Weights of a small transformer language model: width 256, RMSNorm before each block.
Each number is 200 + 30 x the weight over its row's rms, rounded and kept within 0 to 999. Layers, rows and columns count from 0. The size before them is the row's rms in percent of the matrix's.

# layer 2 MLP gate, 512x256, rms 0.0429, rows 112-116, columns 0-255
102,249,183,168,183,201,172,184,171,192,239,184,171,203,241,155,235,202,268,217,222,241,171,161,193,239,225,243,181,211,146,206,225,180,252,219,242,277,223,188,228,232,145,177,206,210,214,250,247,215,223,218,250,174,183,174,194,136,201,192,205,218,232,197,206,249,174,190,207,212,204,257,164,215,203,153,232,234,193,230,230,196,190,228,126,170,231,183,203,255,267,209,212,212,228,172,145,157,191,178,243,220,198,248,204,263,188,154,200,216,226,235,166,217,229,195,208,169,205,212,176,207,149,212,210,190,227,208,211,191,202,218,197,133,139,157,200,284,164,182,236,191,213,171,161,157,182,164,200,178,157,191,207,186,163,218,206,184,200,207,213,189,210,248,168,256,209,162,188,168,196,230,181,195,241,199,243,247,212,272,199,213,118,238,205,197,183,189,214,177,205,210,228,206,243,166,218,236,212,229,228,217,184,185,183,259,187,208,184,193,187,161,207,239,189,195,241,159,228,210,194,194,214,169,229,197,200,177,138,157,158,172,177,232,168,220,228,212,226,209,188,225,192,215,192,233,207,169,196,177,209,235,221,161,198,170,233
105,194,251,207,192,208,124,168,229,217,208,197,166,234,204,215,179,194,231,221,252,256,227,222,195,229,268,153,166,180,158,240,190,239,193,127,150,189,229,169,219,202,161,194,243,244,209,195,201,215,167,200,201,238,210,190,216,198,253,207,178,173,236,221,194,191,150,211,179,195,209,213,178,196,259,197,244,164,240,205,174,166,220,226,154,224,166,168,114,210,214,222,209,198,207,173,173,186,212,205,217,181,240,224,185,129,242,172,157,219,204,173,199,216,206,174,243,230,165,161,227,221,240,202,193,189,176,249,215,215,192,193,140,166,204,134,186,203,207,201,153,158,197,205,163,236,190,166,224,197,134,286,189,251,135,153,186,215,221,202,179,225,219,199,222,161,196,192,222,183,196,193,199,150,164,172,223,222,187,222,219,186,227,189,207,195,176,201,216,211,225,217,212,247,216,174,230,200,191,183,163,254,117,194,216,146,173,176,233,196,172,207,182,181,269,164,183,208,231,198,212,191,222,215,245,167,214,216,238,221,226,187,173,212,220,189,172,229,209,183,265,211,199,214,158,238,207,227,212,176,165,237,235,144,204,236,208
099,242,182,209,228,184,204,129,205,198,170,210,229,204,209,154,198,184,174,159,177,205,211,199,162,240,190,228,218,196,152,219,142,202,225,199,211,192,180,193,162,242,274,202,188,208,168,229,215,194,188,169,207,206,207,191,188,185,157,169,198,229,261,181,199,165,255,214,216,203,228,235,221,146,224,173,201,239,233,205,231,198,180,210,220,213,244,247,264,148,193,245,183,239,186,181,217,225,224,162,177,212,221,199,187,217,202,243,161,186,234,242,132,215,207,210,176,253,158,250,151,177,187,234,231,152,136,225,222,220,182,125,223,234,219,214,245,196,194,213,181,229,183,175,198,189,245,174,122,145,201,191,220,204,186,147,138,192,228,206,195,230,209,195,229,164,157,169,234,155,276,204,233,187,199,163,162,180,226,194,157,200,198,143,176,202,221,195,202,191,204,210,225,194,211,161,213,180,196,224,158,171,206,179,176,185,205,227,194,161,216,220,159,179,190,118,165,157,213,228,172,254,228,212,198,218,209,194,244,169,234,279,205,204,206,215,199,168,170,225,226,250,155,193,204,202,228,162,162,182,189,158,226,247,195,214,204
101,223,242,172,214,176,230,190,207,226,197,179,186,172,236,226,210,195,157,243,222,194,211,223,220,218,193,254,183,177,182,233,188,200,199,196,247,158,172,219,178,199,226,189,228,225,172,232,205,166,167,243,223,239,225,209,185,193,202,222,237,180,242,199,215,286,218,185,207,217,165,164,252,179,268,177,149,177,226,220,208,215,145,217,226,208,208,208,188,261,221,154,218,215,215,207,138,209,210,260,171,227,203,172,243,236,206,233,285,162,199,198,239,205,209,171,167,228,172,213,146,200,208,209,209,170,206,224,156,216,221,241,206,207,166,211,209,245,212,204,183,238,241,224,216,244,238,242,181,188,217,214,212,164,196,201,166,179,206,208,151,231,174,193,181,216,157,224,231,214,213,203,167,127,198,185,253,116,218,221,168,201,209,201,172,261,205,202,246,192,165,195,135,248,164,102,228,172,215,257,198,213,228,211,219,207,173,225,218,194,206,191,207,215,173,158,238,225,191,128,217,204,189,211,229,207,254,171,198,175,183,203,215,195,196,215,154,142,206,188,218,222,171,142,161,230,227,173,163,244,198,162,231,226,214,233,218
105,173,218,192,222,205,225,164,173,248,262,173,182,197,185,245,183,202,174,236,156,186,209,195,179,182,200,179,211,201,247,199,205,237,243,185,226,202,211,202,185,221,225,205,236,163,168,169,202,186,203,195,223,210,170,166,242,154,240,135,188,251,147,202,192,221,192,163,213,199,213,210,195,211,225,217,216,210,225,213,203,173,144,193,196,200,211,171,204,194,229,218,215,184,189,213,163,223,210,168,231,210,260,229,176,162,223,260,225,205,110,155,194,250,273,148,221,190,221,190,144,252,219,158,198,142,194,171,212,191,247,162,157,186,131,195,215,193,173,253,178,181,186,188,185,225,147,180,170,205,187,130,187,192,255,253,202,174,238,212,166,161,251,186,198,191,185,182,192,160,206,215,199,271,218,205,147,201,153,242,174,239,218,216,168,216,194,183,191,194,183,215,207,228,167,193,197,253,186,237,188,207,200,206,176,172,213,211,224,166,176,196,194,223,169,150,211,280,206,157,180,154,219,207,212,233,219,183,275,233,235,205,182,164,190,172,241,125,222,190,256,201,190,178,200,221,174,204,186,214,170,128,170,225,189,179,180
# layer 2 MLP up, 512x256, rms 0.0429, rows 112-115, columns 0-255
102,157,226,202,184,223,246,192,129,137,192,163,196,164,229,227,237,262,265,168,210,169,237,219,218,192,214,187,228,198,215,189,220,202,203,212,221,195,197,191,199,193,155,173,181,195,200,278,231,197,215,211,217,194,148,218,222,206,197,168,161,198,236,215,200,185,194,190,243,185,182,179,183,172,204,224,195,181,203,168,142,188,190,182,169,220,199,194,189,229,204,255,124,212,181,201,217,186,228,221,228,184,195,180,192,195,168,185,196,170,186,247,170,216,211,205,174,192,211,235,219,248,225,227,179,183,190,236,237,247,258,193,225,170,239,199,227,222,153,184,227,190,209,175,195,213,151,227,187,233,186,217,236,183,190,200,196,176,241,187,202,168,217,197,143,204,192,154,161,222,196,202,190,185,202,218,146,204,187,207,149,167,173,188,198,210,196,166,263,178,175,186,167,167,204,110,170,239,268,248,185,169,187,163,172,210,245,227,296,176,288,214,213,183,163,228,193,167,165,230,157,198,207,173,166,227,202,174,213,150,203,240,219,217,238,219,165,228,237,197,197,227,173,239,232,168,237,185,170,185,257,252,226,189,147,174,280
101,207,221,157,205,237,162,174,161,231,194,192,186,229,182,206,194,240,224,250,172,186,160,224,212,236,190,188,214,210,209,241,202,177,175,188,150,211,175,195,172,173,210,219,250,180,273,231,196,214,197,228,258,235,213,199,271,227,259,193,236,197,240,205,175,221,193,223,187,197,171,183,198,175,174,203,224,222,194,183,252,174,215,231,258,191,202,196,193,143,174,233,175,238,284,160,182,234,134,189,161,226,176,216,175,168,182,235,144,256,195,197,224,238,179,165,219,208,169,189,179,169,191,205,144,189,202,282,213,207,248,199,202,135,191,221,206,205,173,226,157,187,207,184,164,215,238,222,183,205,214,182,229,156,194,247,253,225,225,193,169,216,123,195,208,225,184,244,234,169,245,204,185,238,270,249,216,217,185,269,193,234,204,206,181,214,217,174,206,208,286,196,249,158,214,215,164,221,218,192,168,202,170,213,181,236,244,234,150,217,198,186,203,214,188,156,237,187,260,216,216,221,229,181,174,191,185,223,218,191,170,164,211,226,240,180,237,193,207,227,226,213,191,209,203,189,235,245,192,192,188,211,263,177,187,152,192
101,171,165,163,158,204,167,197,209,239,203,183,179,156,167,127,208,196,221,207,200,203,207,206,219,205,214,233,216,185,209,200,169,182,213,161,209,227,212,213,236,167,217,222,209,213,188,199,239,208,165,201,243,190,235,190,251,182,134,173,188,249,194,227,253,221,182,188,223,169,275,237,208,187,137,218,184,158,173,237,197,202,195,227,161,177,174,200,208,155,207,246,239,212,205,201,183,182,197,219,254,165,161,202,219,227,188,233,222,172,232,195,227,241,207,216,135,148,172,256,174,195,233,217,227,185,213,150,188,177,169,160,183,246,212,243,240,160,207,191,208,215,226,174,161,159,196,172,185,193,179,163,250,172,210,188,214,179,183,168,244,229,242,158,226,173,172,222,234,136,159,157,144,237,189,156,243,200,209,144,176,219,202,226,184,208,182,195,182,172,180,161,179,226,178,170,167,206,174,192,184,188,185,197,182,210,154,177,195,152,210,241,179,214,194,214,172,181,147,148,143,219,186,240,188,195,175,189,181,208,167,161,268,137,169,192,279,252,202,208,196,231,205,183,117,163,226,201,198,243,207,188,220,184,220,209,268
102,221,213,253,227,197,183,167,174,224,201,234,202,289,233,224,152,253,221,235,202,183,171,208,166,178,220,260,161,194,201,272,224,169,247,205,184,146,192,243,218,196,219,174,220,193,211,162,171,199,140,191,203,194,215,158,165,188,187,194,187,210,259,158,195,185,156,217,169,257,152,179,177,210,177,233,187,268,181,173,232,176,201,178,177,223,209,214,181,188,221,186,156,179,224,174,215,189,216,182,188,204,214,190,231,182,230,274,206,249,161,198,187,164,185,181,236,170,259,182,179,208,231,221,206,210,194,197,204,255,166,177,196,154,196,229,192,176,215,189,224,185,135,219,222,142,224,185,196,237,234,227,218,212,186,177,148,202,249,150,184,158,212,206,198,195,196,165,214,160,179,194,230,180,214,242,226,292,220,223,174,241,241,194,247,222,246,227,243,221,222,220,144,222,207,207,221,208,201,255,183,246,201,199,205,224,140,171,157,164,217,215,227,201,170,213,262,199,164,177,214,193,172,241,171,203,201,179,190,174,217,182,218,152,171,265,273,220,188,182,225,212,147,211,193,166,222,170,200,158,205,197,219,218,173,180,214
# layer 2 MLP down (transposed), 512x256, rms 0.0428, rows 112-115, columns 0-255
099,189,189,237,199,194,180,142,167,177,210,210,213,195,182,212,166,206,213,129,170,189,200,197,218,175,198,186,166,194,193,179,164,226,254,188,152,188,184,159,170,144,162,223,199,230,206,154,195,246,169,246,223,149,281,249,213,220,237,201,207,235,157,196,191,187,227,208,236,223,139,195,183,154,166,182,206,196,247,183,188,178,133,235,199,188,162,249,186,226,185,228,178,201,170,222,199,203,260,186,163,199,187,167,230,229,201,228,198,227,183,240,176,208,233,228,272,142,249,190,187,217,190,224,174,212,177,193,205,193,184,197,216,194,227,200,227,136,242,234,182,229,200,272,202,143,197,228,183,197,245,210,227,236,199,211,194,154,216,143,211,153,218,199,215,178,199,213,242,186,240,168,219,170,130,176,131,214,216,266,202,177,201,233,140,198,179,188,213,190,197,192,212,205,197,253,214,238,272,178,198,210,202,208,210,222,187,159,169,205,186,152,255,186,230,167,190,270,162,263,199,236,181,180,192,215,207,216,242,202,215,153,229,184,239,153,213,162,165,210,188,197,209,223,253,158,212,194,178,214,179,166,229,215,187,182,221
097,201,268,235,185,191,210,197,208,137,219,186,225,226,238,182,228,171,191,174,252,191,166,182,190,182,192,187,196,192,165,175,170,205,153,139,207,224,215,171,203,206,181,205,217,169,200,180,200,194,189,239,242,237,221,176,187,214,190,153,204,196,212,215,225,187,226,221,199,207,194,279,166,236,218,186,207,183,211,191,211,224,203,170,231,135,206,151,167,225,193,131,214,191,215,247,189,209,201,211,224,164,179,179,218,207,188,191,196,169,200,235,203,210,149,152,167,194,186,187,226,197,153,169,264,253,251,194,190,181,232,191,200,175,247,281,217,207,151,184,218,222,197,228,260,220,203,198,199,182,213,153,239,187,255,139,221,232,267,221,223,236,181,205,231,204,244,153,229,237,204,181,218,189,195,150,157,170,175,183,225,224,228,200,223,228,196,231,145,237,175,226,161,201,205,227,216,237,226,224,199,216,176,180,210,207,304,205,212,195,203,315,202,187,249,194,237,215,230,196,205,229,132,212,175,187,248,199,230,187,238,183,216,233,245,192,170,190,201,237,217,181,195,138,218,213,185,237,214,165,194,229,255,245,197,196,231
098,198,166,146,181,218,185,212,207,200,185,190,183,150,179,212,153,231,207,203,195,231,237,207,178,212,199,178,230,207,216,238,169,214,165,195,204,238,228,177,193,180,214,215,186,221,160,202,180,279,187,219,173,174,217,192,187,181,176,198,150,169,246,286,199,194,214,172,198,191,218,205,191,170,258,188,221,139,210,142,252,183,158,204,224,206,158,196,226,227,190,139,119,202,218,222,155,246,208,188,228,212,196,184,146,161,207,206,164,179,209,219,248,242,170,157,222,193,175,186,173,184,203,172,204,176,166,214,212,172,215,238,209,151,220,232,191,244,166,201,156,192,237,235,173,171,210,182,246,218,201,163,196,254,197,197,200,266,199,220,175,189,205,240,214,282,181,178,180,197,156,245,268,233,253,177,183,212,270,212,204,197,175,176,237,153,211,238,220,203,197,170,196,138,209,258,199,221,167,211,187,235,215,211,210,252,265,198,211,170,275,177,215,179,229,217,234,194,220,196,221,184,154,229,225,161,151,187,190,247,227,180,226,172,185,177,186,231,170,239,164,170,212,222,220,194,159,224,187,165,210,224,130,216,217,211,187
102,227,233,178,205,188,210,190,164,148,209,200,195,253,160,199,173,190,209,191,202,271,227,151,167,197,217,204,190,200,218,173,186,159,218,200,234,189,196,258,217,192,178,159,166,228,203,180,205,194,255,194,197,180,215,208,225,199,182,202,232,192,187,196,222,208,190,199,196,223,164,238,149,239,200,175,212,207,187,227,165,192,216,158,148,259,197,178,213,177,204,237,210,186,201,205,228,178,200,192,190,181,173,178,186,164,229,185,151,245,235,195,168,161,188,147,211,195,138,228,279,212,131,171,179,166,146,182,203,206,158,171,181,202,234,121,143,147,213,181,196,185,98,237,201,223,139,215,209,185,142,226,192,204,254,150,213,207,202,191,190,199,176,222,233,178,228,192,171,184,187,218,199,235,152,224,163,267,211,252,198,180,176,179,187,195,166,136,177,224,250,206,207,144,191,216,250,204,157,194,223,207,230,174,238,173,204,183,164,187,183,216,167,156,235,213,216,168,228,181,216,235,251,158,188,225,198,173,193,164,199,302,180,164,188,215,192,242,206,142,219,184,178,172,166,199,168,195,204,178,163,224,204,185,208,160,172